From a checkpoint of a small transformer trained on Wikipedia.
Size: 2 heads of 32, MLP 128 SwiGLU, 0.796M parameters.
Architecture: RMSNorm before each block, rotary positions, no biases in attention or MLP, untied embeddings, capped logits.
Training: a variant of SOAP for these matrices, 2859 steps.
Each number is 128 + 24 x the weight over the matrix's rms, rounded and kept within 0 to 255. Layers, rows and columns count from 0. Numbers have three digits each.

# layer 10 attention output, 64x64, rms 0.182, rows 51-63, columns 0-63
107096104085143104136148138136119148107155132116115136132123065130138137112138133128110133098090136137132132101122145107120118125114087110144088123148100139090134078161117118101118150153127122
107155164106154143138109146118137161080097154112122143102126118121097132111143134181170137134126112162101099123132106127140125115180111041144143097145161115130115154154124126085122132108109172
127122176108121111146129124122165117117118129131144162111127126139162127148131118116121153145148127144157137123117147118144077104132135089091119058105087187142149145131148127110099151126132137
127128116139150116139126105110145131158128131153111113155150146113107112123135145130149104116115108156126136132136128097146117161160104107141130143129115117122147152114096102107157155161097117
162123146137144147138113156114156127128137073118100176114117102111133107131080137168127089131112168126142126139110152118116120124073145137143091143116133156130096137095156083131134089098143152
100114116107138134125113124136117101102147145110131136160124135111133110158121122160108161122115123109077173099079152097110142136187141099089118144139168138094084121161141119152071112142121128
162152134138101104117130109115098128098126126138130121156127149103147137095134121141126137166142112134104151143152141128112108115114173123109184151147125144143143081129084195094113184088089117
124111134158101127118117152135116120121116131105093142110146106165131081151129144147111165100136127105108122158132130098123101157159135163163136138127170151104160097131098109112122113101137132
106120138128121111177164126136113119155164134132126134152123126139139139085127147145110110136109086120145144121148095139115096156101182140129097150105095147155078109107094151121127121130133168
152121103135101151146123132088158104125097113103165115115126109151121159111096125096111138155111134118170136124137115146138103142157142133173151138137177157133158106115139112147119122151168125
131104139146104089130130123159149125102115115150099162141105134161128112122112123124133108117171123156139120108131113110136086139129133147119104108113116159112125139101136133154116125144084136
109111093128112116119082090086118126134129116106087133136114037107113092092126142127144143123165118113101085069186141109128104121158145128130088161115135163115132194107145165084109105113130132
124105155125134140119124124127153115114152128143116108137146148117120131115178100118145124143094118143103148108085141102124144173156118117114147113142093088105132129110124110162149102105168123